config = dict(
    n_layer=11,
    d_model=64,
    vocab_size=8192,
    activation='tanh_gelu',
    norm='layernorm',
    bias='all',
    init_std_up=0.0625,
    init_std_down=0.0134,
    init_out_by_depth=True,
    lr=0.00258,
    weight_decay=0.058,
    lr_head=0.0122,
    steps=10225,
    dataset='wikipedia_en',
)
Each number is 128 + 24 x the weight over the matrix's rms, rounded and kept within 0 to 255. Layers, rows and columns count from 0. Numbers have three digits each.

# layer 4 MLP up, 256x64, rms 0.144, rows 0-213, columns 0-63
176148131181137121118131140152117119121147083121080106116126168125145124131135128120079097130118155116126144094157105126137130110130111132137152108121162116075096169169122104110133168172089141
123134177139136126097151156128108120158165133154165134137132098129093168107136158131118105143118123128106138122096123118132105130116107133132160141167149097092135107112119128119108192128112112
181155188113140120031197165119120108118114127112126143108123185117082114122105109129106128148134125129132149142151116113106165164114128107097137120109158178140129165113076129125110170107120126
137165131124094140146149133150147142109115111141127111131124119124149170092101165119137150115093116136147126121139124125146146127186155119120153128071142100152094118141074093102168139129144098
154096157175106154125162110073107176152112107151161146127110136147072164122162095133153167106134173145102150143102136123117072165127134104166119098137079162157121117079139102093122117152110073
168110134110107111090151137129122135117148119140105101169120157112121112140126132130130150124108113102147168126115118112150168131129118104110127183096173167136097131139062106128108113104111138
159132136117113107114131130134141129126120101112145129110117120140128144121107136141119138140138134134127141141130134129116118138118116135120142111124139123115073159139112119128118138135146139
121107112155171038088118118092156159130115149092102177097176117087142134188125105159163138131157118139156159137175115115133113104146126124181152063093105139088144176098112159118112133119113141
150124159096091108101168104146121142069085129105149132102145128137097128103117192209134165107114147141089145128208114130119163123132159108122156149105152113140102145091093112116146100167132103
127143130124150117121125115110153159152127131101194155102145192114034114103165095093164145150114149080151122142147150081119124103162131111153145132130136125145135227092129147111121099077101102
116134104144134107135134103126152160118144132100142107131094109072103152125163096181154144135151165113103121111172100121134143114136148136122146146107120134143142127110098088130135125124131128
086117162088117143156141137155116149094130108095078137126133129113082199100133184107106120126163149129125153110129133153114104109191139126120153173120105128095106150136111107138110183158106099
103084126118121135125112111146165176126086149084099125118131131123096113091138174163116154143116127174114171100166128126088169107177112125149200135140139108139118111121123085124123128173114105
116158146154144082161117113048134149129113119104102117141078168051141190113170175110120132094093156087156113147139136165118163152140114134145133151194131075090089128164118051113133126128179126
085109162076147126146121125100108160130128148130159185106109117139138133114140133132166170136132137134131135187176125112094181133132089114106129119111091146136105125092066122113144105151120132
154163155135109114132159100146088167114157078138133120123127139085159136112120098131162123108135132120123141133112136113118146207126101148160137114116153088116143091179117102122132131092106085
110083118105167131137135121140153114149130105099106151112118152134117152080134134112125138133119116129123165147182124093146139118118197083138160137129110088129125150133125119138168142164107173
133113121114133119156133125095129159145127119116081128123104093137128092130146114108075152141095160129126112178156117091080146121088161129134142125122107140079095165100120136140159102133128156
183167151142119089085188132138125119121105092140199133125152198129124107096115095137120088137104110115132129122157146122127176147109158109123138138129145101170117150184099077124134135108124137
123152105139111107144103166139094158143125087105121179097175119109125113108166153131091120098098161107110130104148122122059136161123110119163133134157110109125119155123149131138164126130131089
148149116153092135157116100123130151110128166093131120137132132094134149113166153140114101134127136134133132121133081103079137146132101118128153105117126096115151121143098140092138128142144140
103134141133146114142093085066115155140108145094127158132135165126153120143134106143108144170156121104162142134157123114122134108183117105134162105133097123113115169120094130113075125130126159
121175112141126122172102127096135133113127124099134109112140135120142164077175143120094125093091154090085131110128160128108108106144128109177146182149108112172117122151130120126179114125088096
143143130126120093065181157158094109111142128126179179125096102149116142127129115112123105131114120163123136107110105125108164129125109104122141183091166168146159123130116122131129158137178106
157143138135129111063161139125132125131194129105157166103165120131105183146093111133142106161125118132094131132137137150121179148123167087147130103111115149142145103143084085144135162069165107
087142177131107135162118131117131114119159105179111136122175130085136103112137191168073109122117154070142115133138145103095156138128114097118170184130114088129102101151144138141143190116106128
114113161118112140095155106096096121148144145138109157062195134082116109100125115124088168170149153130170131156152146113115148129120135117148142178130152149147101125092119128117107112119159113
167159127162151129150130130094089123132175095117068134161132183098090112161131168108135071146101132085086110109123142153102108124197148059160144154198157117119083129198125153088103138080170130
123129119104100116133153171142108120141145129136123133118124082131144119138141138146171109108075123159123141103115121106117127145115123102127128189084145145126135111131119099122125159121203135
108165160137122148061138172087127121111133156086159114098101127130150126100113121168116144098115172112142161135148107124112189100116135108144155158098149139122118113105123161131096137134123155
126127124127126127126125124128125124127132127131129126128126129130132124125131126128124127127127127130123134128125124128125127124126129128124126124129127124126124130132127129125122126123131121
124123136109140107090145115138065156121095144066130125122131082115152138137152154140142117110088134121080090185148128123091143109135128101176183126161123147097172101141120143140146154084165080
102148127115160049109170156134116122111186100157142156130147158077111145126129099138120128187176129114144119088181143150136139146132112103173119126135151115142163121123106092114126151084122108
138131170153125111170120134120087151099145111134128147097155164090169146133156133122078118148115196080106138146160138144085133126125153064137107097148110079071137137150113131130174151128135139
136141178175104103105180111102040140096164133145144136094139129114122139111134122172108151169120145093104184132130107118119162183100107100178114144118171078101145140115085105129107172083139122
106104165157132131137115125146139166138132106110131132133123140108095127114162172080133147126074104126109131146146127103162160125153184087137119165139126132107113161150127105107139128143144152
114159143101160112084112140095098157113140135134107169125182156100148144084160097119124185154164148150087155078131136084117138103146141096193149173144162132106153138100116133111145098128088113
116108123128173123139121126069142126106102127154134131171134183146091126172138120115129144141130141151164115136146150033126158128127118115132143137136120157086106145097141159088116118097180131
129142141121109114098157135141096148096146077131127094096147128093163135133100143152122147115138155102159138110146124116096161134144143129129133128095118129115129135119074113146120177098173149
091114170115124142112121130056126141150133144158172181110110105130144139113135133149116163115102144103138129167126139131077152122101111071144140134157102149130156104102141123151159146086147098
125161104136142110089121171132157115102143124115154113132114141126103091117143138159128067200119127130131103138137121126128157114114136136137164133122115118119125145131087109134173125147119134
108125150118127134123151103148136181101092134115118131150124155136156141108118128121130141119127119141101152164157176115153130104133116110102140126097151134124153102116082143111146118121108128
126127129131126125127127130127129127135121122126125128127126127128129127128126129122127132128131129128129128127126123132125126128127127129125129128125132126133130125130123131129126126128129128
130139146148173117155079124090104110148133103111103099158123157100141130118120172158115148114122171080154158150191115113089151097170171111156159138156082155097093131103118081110101136180119180
139128165142131117118124093136134111098138111116144121148146182120108186140133124099120115181150111133110130106119144075153115138152147119161158142134174119156093159150089113091108121117108107
130133130130129127128128129128128127129128129127129128125124127125129128131131132127127129127130127123130130124131134129129128130129130129126129126124129131127133128128128130129127126131130126
147126160153137150170119116157135167130150107120136161086108137105108162098160102117121149110131135101068147098155155139115120118145099134126117130123158071114133144123136132083146123114118150
155138171149110121120144147098141139099114149143124172123108165098088142133148188117075113096118134137169110158156132131145162157117092123132116118112187128117132139131105104087105142059179090
139144128191101119120149129135138117158139064109077109146130157108150132110152159169111107126090117107154137119143121109121122089111117134148166117114137130121095132147139101116123189159126148
127129129128127123126127127126127126127126130129126125126126127128127124126128129127126127126127126125127127123127129129127125125126129127127127126123127127125130125129128132127121125129128129
115155144143131115076148140075148115111116125131108110143132147110118128134124119141143078156117125109110125121146141132125143133123128147139159122151150118101114139139106118141140143147138129
129186104129117114100118164105110141151123137132128082122155107105129132156163181122142101107132135144074129119126116111102156116129114054171130195131129141087156140148114110143157178087116099
125146120133107128116142150110106123125125140132139133130124151130131109130125135146136135148142122124118126105130113127113144133137129129123134106119140137141119127133102115128134122146146136
125086164115144147107147105117173149101131105128110128076141160093103161110105176167149181129093114124147154199111136105158128142154131121115179158117121125144103084107097113116096136086135081
125173162157110130137097141131129141102142094129139084116134171099139120099104181112037098139096147071107127117144133161128163104130175091103141132151129101114137127164145073136149176116105138
135157164136144131126142112142125160119135110101120119126136152140156119108111123083136095154132105160126129123130129137153153129133143092165146125102135132128127139165073122137127148102109139
127118161151174140157123069094174134142109096149101164189132162099091120100119122135103152153140125144086136145153159084143115133150134105149143153176117145102104141120161099090116133162073117
127129130129129127131130130131130129128131132132128128130130129133127129126130127129132127128130131129128133133128129129130130129128129130133128125129129132127127128134129130128127126127128130
138101098074101138116112082135153143118140143086114145129109115166081099095144152108129126165128129067074133155169136094061164101142161118157172154148130135110112149106124186104168120137157163
192136126137138095083132122120144158148105114065141121113127155117143134115153066178153111195099120141150120126158128166066143153133133141124163116079118111149103156108122130115110119115111126
145164117166122136123181179123117148111142121143137162085111155131139128140143088125098095124189123078099086155119123099135141145124087117105122149073158133139123164154111168114137127066143137
139116170128128127114133117091132122119134137107135133168145093116165133127105171159110141109173121137115128141155142110153151106139130124126151132089148137129126118129066146113127140118131130
145143072107129097140142135131104160131148123102072115110123174107124148119119206141086092118160134142149108091206105128120207110137110115172135099175190084110143140169079086132131160149116160
092138136152104123126148088130099133132133127132135135139101102085083164107091182130131091175138129061128131180205124179115164111124167133093130160175144139124137116153161098103102157111121107
175179145119108120075181154101134124159148101118106137129145160104107075160107113099117112195108114129124134158131117145075178134126155094130157123116131176102133144126140165119130171067117127
125130123127126131126128125131128125132132124130129127130128131131131125126134124127125129130130130134125133136127119129127128125128129130126127127134128120128123129131127128127126130125133123
112112183125138085131130092090129127152145115097147140139120176113080133120165150126133158135099130119108151121196133100158129197080140127142139140177149108115115153171128071112142110076093116
135173135141124108097170170133122107138148143101111125152125114114159133116146138119130120122148115135121143114130136114111163104125138129162161179135163158130133129138108117130108158082110137
155167094131120138150171163121138122157179120145171151096123104124108164103156168128143107085067146110100126114108125125096161122132143079139139165148143153177119098099142084137148137124183074
150135171121141123139144125120093161131122116129092108103123141124178111108112098110102154120105141114137166153113123117153159193118103130131121183099159125087141121124111104128122127109101133
099149140134143133115117110122120158095142102112112109102135194093122175107094192092071079121116139079135156152198143162124161103136191118119135135162172118088161170139126113116100176148098107
130132128130126128130127127126127127127130126128127128129128127132130127129131127128127132127127126127128127127130127130128127127128131129125129129129129128129130130129128128128125128129131124
121099106140140129123109145089139152165143113121134143117138091114096123107145135116153172114087161117127144097131098128085148170118148144154144126151115096105116123129163094100123127141127104
126132126135131130123126124132125125126130129127125126126126124130129125125136129126128128125130127128130130131127132126124130129126132128124128125127127124130126130130129128126124125125128124
137148105154089097134123156178153154118130139102152149131139106129128148105142130127125058124140137134137127097090141056101101134146165112148141138138122115139131121088133111139155138079167063
140134106132136092176112139103130185131123092106120128097134190130122154151162147116153132167138109135131159137174122100166131124120117123182132105137108059148144143078140117066115117087120155
105131122123106121123142156127117139132123086097166210106136127147127109126121127164113159091136136124135134138155123130142126117142115126138146139133141135137123136084139140111144191120117100
133149136137130102117158177128122120133107124126159140139169124121108109159103134184137119121124114099126096126115106114128113132151125130121129117081134175147109174108103137132141122118165134
114152106156110115174116172136097186124132119143154147110149154107120133132124112096120125178130125123108126138184164099158121126145137129111121110132123101141130128134113113097187105120166114
126097153086087140143125157156159135077193061143095098108115150101147144072165149141109132137168121076142123133180134094110178144137102100108129133079124078134115143146066139137123145127134187
130152165113140115113137091117072115120117126149118123149122086126121140137098146153143142122133152138166153167189108122112171128162122127105134106107116129122115122101092103124104134151135152
133128129125104112104160180147118121106121138107145141149141131137148110146108153137111122128134111119132136138125120150086132103146101119129147116138153148156124122117118120124132117094138122
106155149149152072150140101113086154123107129105132151128148152107153121138106095141139117142161126138118164153153166126145128114120146129156133123094168143093148150109089131125120128114118091
130204155155151128106133094123065124134172128115170153060105148092093142085124151102096146161151147105079134126127133142153171104117148116127128158136176139168139119147107091133090136137096125
129132165092152112099125105154111147129113144111113141159160142110099121075142127145119145149105116157111115129169145140123138099173151103152152121136144075124141149157129105114176107147106120
106136112119121146140085143101126168176198099107090163078166151131124102118206110122138129130107152129135107098132128085065145140139147104148157110148103125106126140130149140135125119126131100
112149176119138165166137128135139135102116078184126115092170174126097110120105178109038136126088130121133139175144147107149148156127168104127142146127120138119116124124117124104176154133083102
108106139155147140129174106090172121093157105134155160128134122103069176093094129126165149121153143157127109110129136056168144141094102121108180120080138148135109120118121140117095164132153091
118113079130180136146099147125091204115116094088112097105143172155184167134146113127109135135131135128137109082159119119170142146180127114176131134127146065098141133125125100091122091150159154
116144145151146126143150116112101175109165128144139137135167165094114103143169102115106123150111196058115134101139103127095144131140146092156151126118137122113134148096117130104131105091115132
126122116147150138146118107131132157084116118115133104116095175106114169114132114109090130137143151081108100123130112096145121113127165129148141119163109129102139150140138143092118141163132132
111118125083172116114106084097131118140136091142087186124147163112114110095142174143081145124146131088155118109240096139111188159177146095128131116166179125108137154153125141103112156139088166
158133113120106113104112116146113132118162136139144128114154114132136160103120144131164085114132125134131124089109103126113103165139164141156128132108152130125117137124087089108141142137157062
133153140105100118081154188081140119097163122161102162081096114094113176094138151146163121140149164116122121160113114087124157156103114123099109199085163156160120148090071102132108152117188098
131130116141167122125184122143064113183142102115182121100136129148117183117110152092145112145071136159132131163132126108123143137124160091162123139100152158151152133113114081138091151173125090
121175153148165102113148124117162100097150070145095106096089193129134109110111138149089086178138141123129115140148135115147139155125135096166140151145135144123132124125109134132170183113140081
126097133102140107062161149104166114113136130139158162113113143114076141104146126121160135113130123148134153099143138087117154132122104120116171108144122105147149120131122126124150176102136093
123149153156163111107130138118106155086116145085151151145163119087158132134142144144152117113093132118126129146181109120092156101195107124157175117132111120108124144110105145115125139133123115
135158179126144120123197115121159129117123102104118149158125157152145120106099135111106142118117099124136136146118150115124162115143136111127177122091147148088114162137064175130122161130097121
129146121103103128094098140129125141094133095100138153120128104149144108083100163138120126128147136131107160163152149106128158114137152103107176135118143127109120151136129138124122166143105134
121126133112187127103163129081127138085162096117109111147110167122121152113117151103094169171149123099110140146157116144124176133100111126178118122123181141068093159137091178112141127159097111
130126140167150152111118136098110168095114158098146135122128143112132136119120116141124117107135178056088180130136097089095154106146114114133201134142128136125133114108124136111112141095122139
103109123150179000098139102099132149140106154079115164135163126095136124199141102182181100153172117127126154158156130115131121104179110125146140099100119142110134195104106140136116149102106130
130126129124130130130124128129127130127123126129126130128128126122121131134128127130127128129125126126127124124129128128131128128124126127130129128126129134129126126125126127130133129130128129
169117139147116104074086151112093187052113121060091113113156101137150126106111114174154165166138143130023177131179114151113144149135171094167143150151155092103139075130160137126161107110142162
108134164157140131123152172134086111105159145146175112100132149120127134123126140112145095154124113085150140147125120148147121116149130065086135195115182141118133142128114150102137139111152133
138169134146102128130164104129104112140150125136124112131142128115102128108163134144153119130104137126189157126140135106098140115128121128140153125123092124114158119117112114106127146162106124
134168122120124127140143094125135125110116124096124129131127116141155123158116120139148071119122138172137105146154138100131139118145115110127142111102110131149146111138077139104141147122130140
127131127128127126127128125128127126125129128129126128127125126132130126126132126126127129128128127127127131128128124129126126125126129129126127125127129128127125127133130128126122127126130124
147107144153140124144189137146101151141146130137132154128169101116134174136131118092134132141121115122080098093115121107113110149155096120150132149128144138099133138117135158103090144139200130
097098081131176129156103132092167138109128109124147150111100158156120166124107153130145155137106128090167146162145111124189121109140169121113132099115146139124119186097088156098154144118129136
160143160154102128079138093129140148130155102131109100145153132109168113151113124169089142129127120122152134158141100119160154152117125125159138150068125133104095103127113138101092169144126162
099134128127160125131129098129145172169143110155136084105076146151144217099158127127127159174099127111103167113116144154151146135144119095179141117113138104117141117073150161097142153145099052
072102135140145128134113140140089148158127106144098115105110127138142187111142103122124150169109174133124131097178167151111135112146152061131118120120147126087148110149161108122175130156091103
113135102095116155168154132147121167099123116168148111128147121163119144098143168122088112101059168141141094107151119142134160147128132126115166118108108099159140117113132092119162119112140081
094107143106173146110115103117173110109137113116153091120093171129108190108122135134111109123145156098142110094154133126134141131197176123120144141151098138149128148123129121105105178164121126
142138126104140114156160136141126144123143124173150128143152115127128115099089131119111112144147132138160105111125152079151134177130143133112128145074141110111104157135096146100147117089195109
124121124146158104104115179084121117131181126165110120118125176118126139176122130121117106115139178056134122149134109120102120144127137086184121168149204134105086123147102154132085114054145126
131174102190161119124158176088141111137098072149104134140113165103093153122104166114134130060063134103102145140145118119151110162133167082169154142129151155129100123187142095119144151049143118
104135186130117142136122091123131136135154124153092102113166188094147158142124160095099093116133130081153104133181127139120160128159121109104122140130205176100133137164144106060097186122148125
140123110129158125118102166144131140116110116146167149119153116155094118096156150106088124106084132094133134113141102119074137132132144129140130118166134076094138135126148170100152150164160089
115140128164119145155138104122127131096124109155146109122136156135138169156102117150139160104118143100126166131148107093161151156154116124091141128071119104122107105100116125090128116114147157
127096119178154147127127114138172127138132081136128162105149132113107135091130202151117151095093131055132154115154089136126148092134139119073134143104109106141091149149158111128095169153148166
090131147159157104119147107094096162085161126079141169118139133098121148147119111186123114139139131100113178170185089099127153123147143119139182120111139118079145198093084156103097158098113131
137119141114184126133132114127133143101123113135163091096101127152154169103125113145167156171130136130132195108115138152139145145130109094137139137077144081139096087086114149118148134172108078
110156125160081106115110093146137139147138122106129108123173078113124152150157160137151121101120123128074141104127128101131138116114152143135150123153139085154139123149131122134139132102109104
136125161136130134176152149105107146111117063118120100087103176158084169107143155093127135103057152097072144158159105148106116142107160125135166114111141094122102140113141132111165135139087097
150107126150103092131160139142136143120154096143089111134127192107136171073160114144138098098141118082146164130155140095140107132154112094101119120122150115126112206186071109153139126142126150
097115151121149134120136125069160108116117123136086111122104147133137180100121157142063133136121156083104112152179140126144170100098152085123158143150127141137119133133122128135163158146116144
129127128128126128129127126128127127126129127127126128130132128132126126128129125128125129127126127129127125128129125127129127126128127129128127131129128127127126129127129128129127131127131126
157115098159158100117163140122130172088128110118126101138149152103116133097146122130118091146076156104060162111157105089124142093146192095162161115148113099097160122107112156089169152126138100
114161150144112072108098079078120140133168158097105145103130142106130138160118101142144115191172129112101130154166135115118126124127146110121130104141115116111116149161100121119154124108131133
109153157116138153161132123123094143121145110123143195134142100122074096102109132098082133126134174137126092148184129092120156145121153139124156101157089110101111162123133120113105095143107156
121116098136126102076114164113098139077124144147182119120201114105139104111111171111125107155140117099131122121172103176148163118134150118115156126134165137177113103136115101124126132132151109
109171132143136084125102131151097130135154092143114097112152149100155143114125127150097069115134134103128122116170144124113132117132163098141116153127154099132155144166101078152167157135159105
126129130127128126126129130126126128124125127124128131123123127123125131128128130125128123129127126121128129124130131125128128130129124129131127126123128133124126125127127126128132125129127128
165168184153119088116166131117041115133108153157150161094157129070132154127091110167102156152186167078118117188140117126104130156124158091123127169127160146104096132133082052132089121102117143
121133146137133079169125135159122157113158112107081120129177122104109149101138169119106110125112159126084144093123114122083124119148163141145147139118083133095112145101124127135126131164136123
160105120120150091059144135139090119082123142104147119128102108134137157126107126132147153149168131166117164105098113126147111135126145129120142126092142130123145141115096098122108143140105153
156129153166131121130093086142128139131158092100097143144144160059165113139121111188081151122144127110156118106136097082111116127142129122204148133081115116088097129138157122100102143161139176
127125127120140118121106110129102123112130139124152128136122113102137119105136130137139143120137126136138113131129131106122164132127125132138126135141134111119134124130137122121100133147143105
138175089134155091105180179127110134160130114153132125065111152143143128141119109128137129147118127114080141102125111113098162159107131107132144150136153116131146136135126089135137164101122105
177175152102106128166129136087103140133133124116113105100128148119071172091139203089145123145152125114096089145182116113111157120104164130156156115153141139085120140155105164083169161097092129
119096160066146165138202098086174112114173094131104123116085169160141128121125108116159097126141138097106155115135128081135131180128088103148129153126145152146127160117093157094094153107156167
103099111113107174146109111136143132128182125111151221160082112126056164068161163128137062113137180132121109087163112129077163109112138089163128147135110058149151130141157114124130151126164077
120149223130138144157115104135080164125145126080144141127071151122154154131179107098124141137132128114081131157142163133102117134168148097157118163133144086154090145138062113107090108081121143
131126126128127129130126126128127128122131131130128127130132127132129127128126128130129130126124125129129124130128129128129127128129130127127128130130127128128130131125130126129125129127126128
166110104140108125122101102095138159135131114118099109166087133143120151103117192161138162113102138122118115121196106087138160109128133143167181102160161102065090103112117157087141135150151136
148117120130129109117134154128132156090129150123180132157133119135117111144138142149107108076120156113149139129115128107107109109110104144132151138108156145128133139085097128111132130090119110
135158108133141101141157135167135151115151105095130138109142161092135146114119119114151078138122156104126130102119123071102090163132195072161143108140118107120160151094143126136136160097120096
126120135119130127127132133129128135128123134123127124132138131119110122129124119128120120130126130127122121125136131125137126124133117129144126134126126130116126121117130131133127140135133142
167138156169102102100103135135126107144139100166047093158133124125111115146132170143157113138101127094096128113134127130098119123176110111078156147106140161091072155176111134127135185090141144
132133106132149109120157113134108133097117157101144139153092108151158145103087123153165144129150126133085152143146120139160136114104135125116147098121138124159123105160101067127131112132128142
126159119146120106120128142111101129103163150110160137129115119125169130135122122128118106129164165102106129117118115107128111107120089128109151137109117142126128130115106149127129125098120140
159128114142114132129129123138084138129123132131165137100158115128131128123144119155129069116153127124102085088123123109110096150171125144126149112101152119143145165138149114069137138118143114
121140155156144124096147164107124137107106134124110113140147148075123121139119139153118107164124107134131128130132113094137129146140112133142151143129135135108116116125114128117118139119138140
130131129130133130127128126131129129127133131130127128132133127132125128129134126131129129127128130131129129131129129129131128128126129129130128130131127129130126129130131128129131130129131130
148103138137161118074125101120058141126081133162153119154094119152165121135104109136102145125121138119150157180132124116101132137108154108167123173143147145078167120112118080118112143093123140
130125147172109121135144118099149123123129112139099136090151114090074144084120127126108117135084136122152153131142122125144149124144148132114162124131095104109083155143164097124141129137189155
185112097156082122129133157137111183108136109112113098136092146138088140118100142119146168124133144127086172098139114113131114123104121123205125104181112158113134105135149109110152140127115110
133125117143128136143141126131136100126163079098109120096129170090089148073138195134108100159115121084122136147151106152119124169099183115200151173119142126106076180177120134133129152173082089
146165174126131111129130115092130127107126130129128105149138140105139157133104137123137067117157125147117126147128123087100120163100110147172118134134134110119127138111123132094098165153130073
125149131139130127098127174134172119115167112125133124095116147121125138117140117091137120118122138112162153082128108103103159121083136126168146190107134166087114155132126158117123167104091113
083109150144133125166098137121103143150202089106141135080075162108108186143134178154122168128132105090137091123150115107153190132120130126139135134131132095137141116123116088106089141110152138
155094157163129061097123051113118156142131130095096157108148177107060113095139105136147147194164121136112180156183148109127157145116120091165113107125192080102124194157107110130122130148111121
200166094154099122112132158149138142114148103128158135092165136119128141133117101115132092129094131124143142117096094107144096201124147136124155132087111106144119155137130071128137129088118123
158138148131065123115179149107079143119131104140085107138155109096154125140155149161120130119117167087151178183110124108142134152138083072176132185062142136137133139117058094139091155070114054
127166124145158132119146159090139136112117114100149122120096150120160148147150155133134132093123171077103141142130124134111119096172106095128138110151133160132137143092146150128117176097114155
103098125122140135127117048115154147119154130115109142106122128133131146124116118125160086163148144162072116112159125126147147142160139100132142140095144134148096141125094138138109117121135096
147152111160131114110129120134125144113132145119123135172175127079148145143125118125147119119108108127120135119148100115092124133151087116149129137110142115139131129169116131126114118140167149
130129132174133080139085117126145127097103130131174094120135139099131144118103164136154157163128118126086134145184117128121150143153140136131154119106135117097090118113104115110142115151135141
116113118145143112133114155148142148122155110149155131124134155116152141131162099099127112079115147117104159117079111092139086158168132142141130118124154101143147126084137107087126158121116091
119112117100175126135170147177100153153178090137134099096104177149132173134172143129116157082102171115129112092143115122092169105154089101137107121086123119134115178148095100153122131128131114
098117145114141115148076126096150147159164080162094117102115147135122163172188171148151153098152117080121155156129096073111176131123117123176151160083104106111112095109083092127115137137120101
116119151142143117106165174125100122122147079158170156071181130122080091129130134112108146131122146097131132093164122158082147153094164101136140149107159103092109171113132108136112121069132153
127126127124128127127129128128126127127127129129129129128128131125127127128128127129125126132127128128124131127126128126128128125128126128129126126126128127125125126128128127127128129126128128
120112143148146142149098106106140113094099110118077122102120164089126164117128143171166130157157126129133131150154137105169155115135126106110141149101139117133120127122110086104133141147160158
142144116137115102116111175127083169093138151144142146133111136112120120148138147125150119125123146113129128104147120094102145131114109118138122108153167154125144113114079106092135134110203112
147152084132141132146116152142139143112199091112123123091126148101101132069130143126088091151086158135151147121143136139108163092121139104175160117113096127145138100094139143147157115143125080
149104184153080126111119088160138175168193086093130128102105140134142163118160114124125168191146115117070137089158143138081145105169155067166127131150108164090107105140082114120097150101137114
132148140135091116111139129124110124102109137138104146155132144107118138162125127148145124128131110145138135135143109125102142113148136132135131112109128127136131121104127129118107162137133132
131123128125125129130129132125128129128129128126134129128127130121128132129123130132130121130127127126128127126129136127129129131134122128131128131128126131122135130122127126131133125130125132
107116121103144116119171105077133158120174126139122176122133132143124133129150134157127137136164169140149130122139131139149168134130077108130118137075163152113161138086092174112119134098093117
126127128126127126126130128127129127130128128128127125127128128128126126126124126125127127127129128129128128130126123129128126126128126127127127127128127126127126125129128128127128126127126130
128140109105170103158150134150087168121198101136090170139093094133142152125130124138075086119144124135086115129113100086131111156185165118139131120093097128092130190150102112153157152149146138
160165130114121092128091201157088190145145138077126138148095136108110141094148145121163076108089133143088155152145112072074152122143163106135111135156112112150147161163125111143170108150139119
121128167133119097086199134073105108113150132139113165107125115099126181136110141131153136132155121143134176131108130118116136138134131086118113160112162163136126133129083122127076206141150107
123091122120161125109147110074112129134104137134135139107127134101111160149149113161124160112154166034123169176153103152126149131131113119150127111142154129105124145084141158094102146078114158
116125153120149137158086086107103155123118127129138124128131145097098117141144130116119066134170140149118086109124119103154112180157124136118159114147113112126143131132143109082082139097161158
135166096136115100121118121102155128140137125100103142138076114102148107106120134151148152120118114118160176175141112096110190093109106121136157134148115133116138129124111139128163136096129172
177137159125176149106176093132122132114105109134145112141152131117117130139095173179099153110110154149098086107167102156081158153194168112144139144117121128108050117143133094110111116162112098
107153128148091120113150142134132135110153141109138134157162142084115147139148118131144115149113130121136139110142101102134125122146138132133136136093133109132120146117086116116120136145138113
127125128124130133126131127129127130123132132131130131128129132126128131129129127132130122131127128132127131132130129123129130128130127130135127129133127128127120129127133125130134133127128131
115163137150094103123157106125075138138142131106134177095138141115095119147156077138154107158113149087070125112155114112118120139122163126151135123125140162113141196114095157121131126124107120
136115132167104116135156110075120156077130139142147173129134146083084138136146138138097117147136135087131094139169112106099155138134147124111132118122133120113138133131108146110131146113177132
129152107148130109112109103118101167108142145122139150092161159116102146103178137155124094150099165108096124106149099097082165163134167109182148137102111140106153144114110122118159118113160103
184159121129109125074136166135132177101124138146162118111079164159121133111078114113141120138145133146115123159114107100104127148128173129128146086101135118127130121134110143121150125091126089
118149090119092146084112133135119136140143150125140152107129108134100154125159119122135090149175182147104089108128114087135136123119092121140130137148145157161153132128118100123129126116132109
160138133129097125129139158130150119121092132130098130138135125095125117164151149158150108118112115147118141154127104102111136143140103132135149131092133098127118139105110139123138130146164166
150139135148127149147129138144167136095195079128104128120101154096132100111146197186066130121142127075157121122115117108101134113146098133163151158090158118094106183123124142086086203139117134
124116126119123129127131131127128127136123122126131127125125130120127128129116125124126122130129130132124132133126115127127127124131122128133126127130127123125123124127124126128134128125127129
102135171105134105160114147148148142100115080120137108146116184107136134135162144167115103115151114120102111114137136087104103143178145134138163118173094075153127117147125098122149154142108107
098061136102134147158137079141142154090162100130091145090137110135121108118149128138111141170099161088163141132145158148129136134172095126119136174083110121102101142103114130127146133137166121
099117098122149110122132128154076184095168116078160140113107154149127141139144126149111022102129134123114117121120124140149110136123175127113126169131151140133166150105105129113127157077170099
163119117111150150087151137086155113134127136136129134096102110132104124107115127096164123139157129116118145126091110138120155131135116113131164140109147147136151123113116145128129211089128170
122133117133160129137138116079104150162165111119077146119097135082108169108150125089143123129117138100125099104125095112124134175145165118118149143166110121137121116136194140116103116106124142
136117161123163111076133102140144129091134139123107122120132087098132166111109139120139111113142135158118116136149098119120122121147128140136144120100118170094106116115102173129138156142162140
106115074130127121120174187140147142139181085114148195128150121141105139083152128120096114128074132115138170108149134133101127112133170082151158104125096084122140145095140167133171132146120091
127129136119097108125131091153082175115141114063113142121151114134125160056148123177122115153112152180092152109153147145061129141114151112146165113153114087102154084140138115153154111160135091
132135156116104108097126125134141116099152129117107129113096121155139136145154135147147097124153165131121134125133116116153128165114113116148128133095153156157146113080069126118141138109167111
155134174117171128129146123093126141073150110171129097141152146151187131108087146153138085107142134121099143121140139104141134126104129124154123113072201128091123118091074137123101129128155076
108157100146142124104121173132135136148104133106111163133104091148132108112123148183127146093061134115115152155166107090098172102111161116121186159161133130145134117084144129128126094132157136
172161146145098119090147151114160157142107154075096165080123118111132116117128105136135104138140109122073150149096128135113113138153125096156142150140139127145149156152119153131107185054121156
127155106137117099114094167111155150122167119124133137086135119117152118134173106138116137131129126112125134128112134106099180118097087099189145190131133110134135102136134135140127138072171134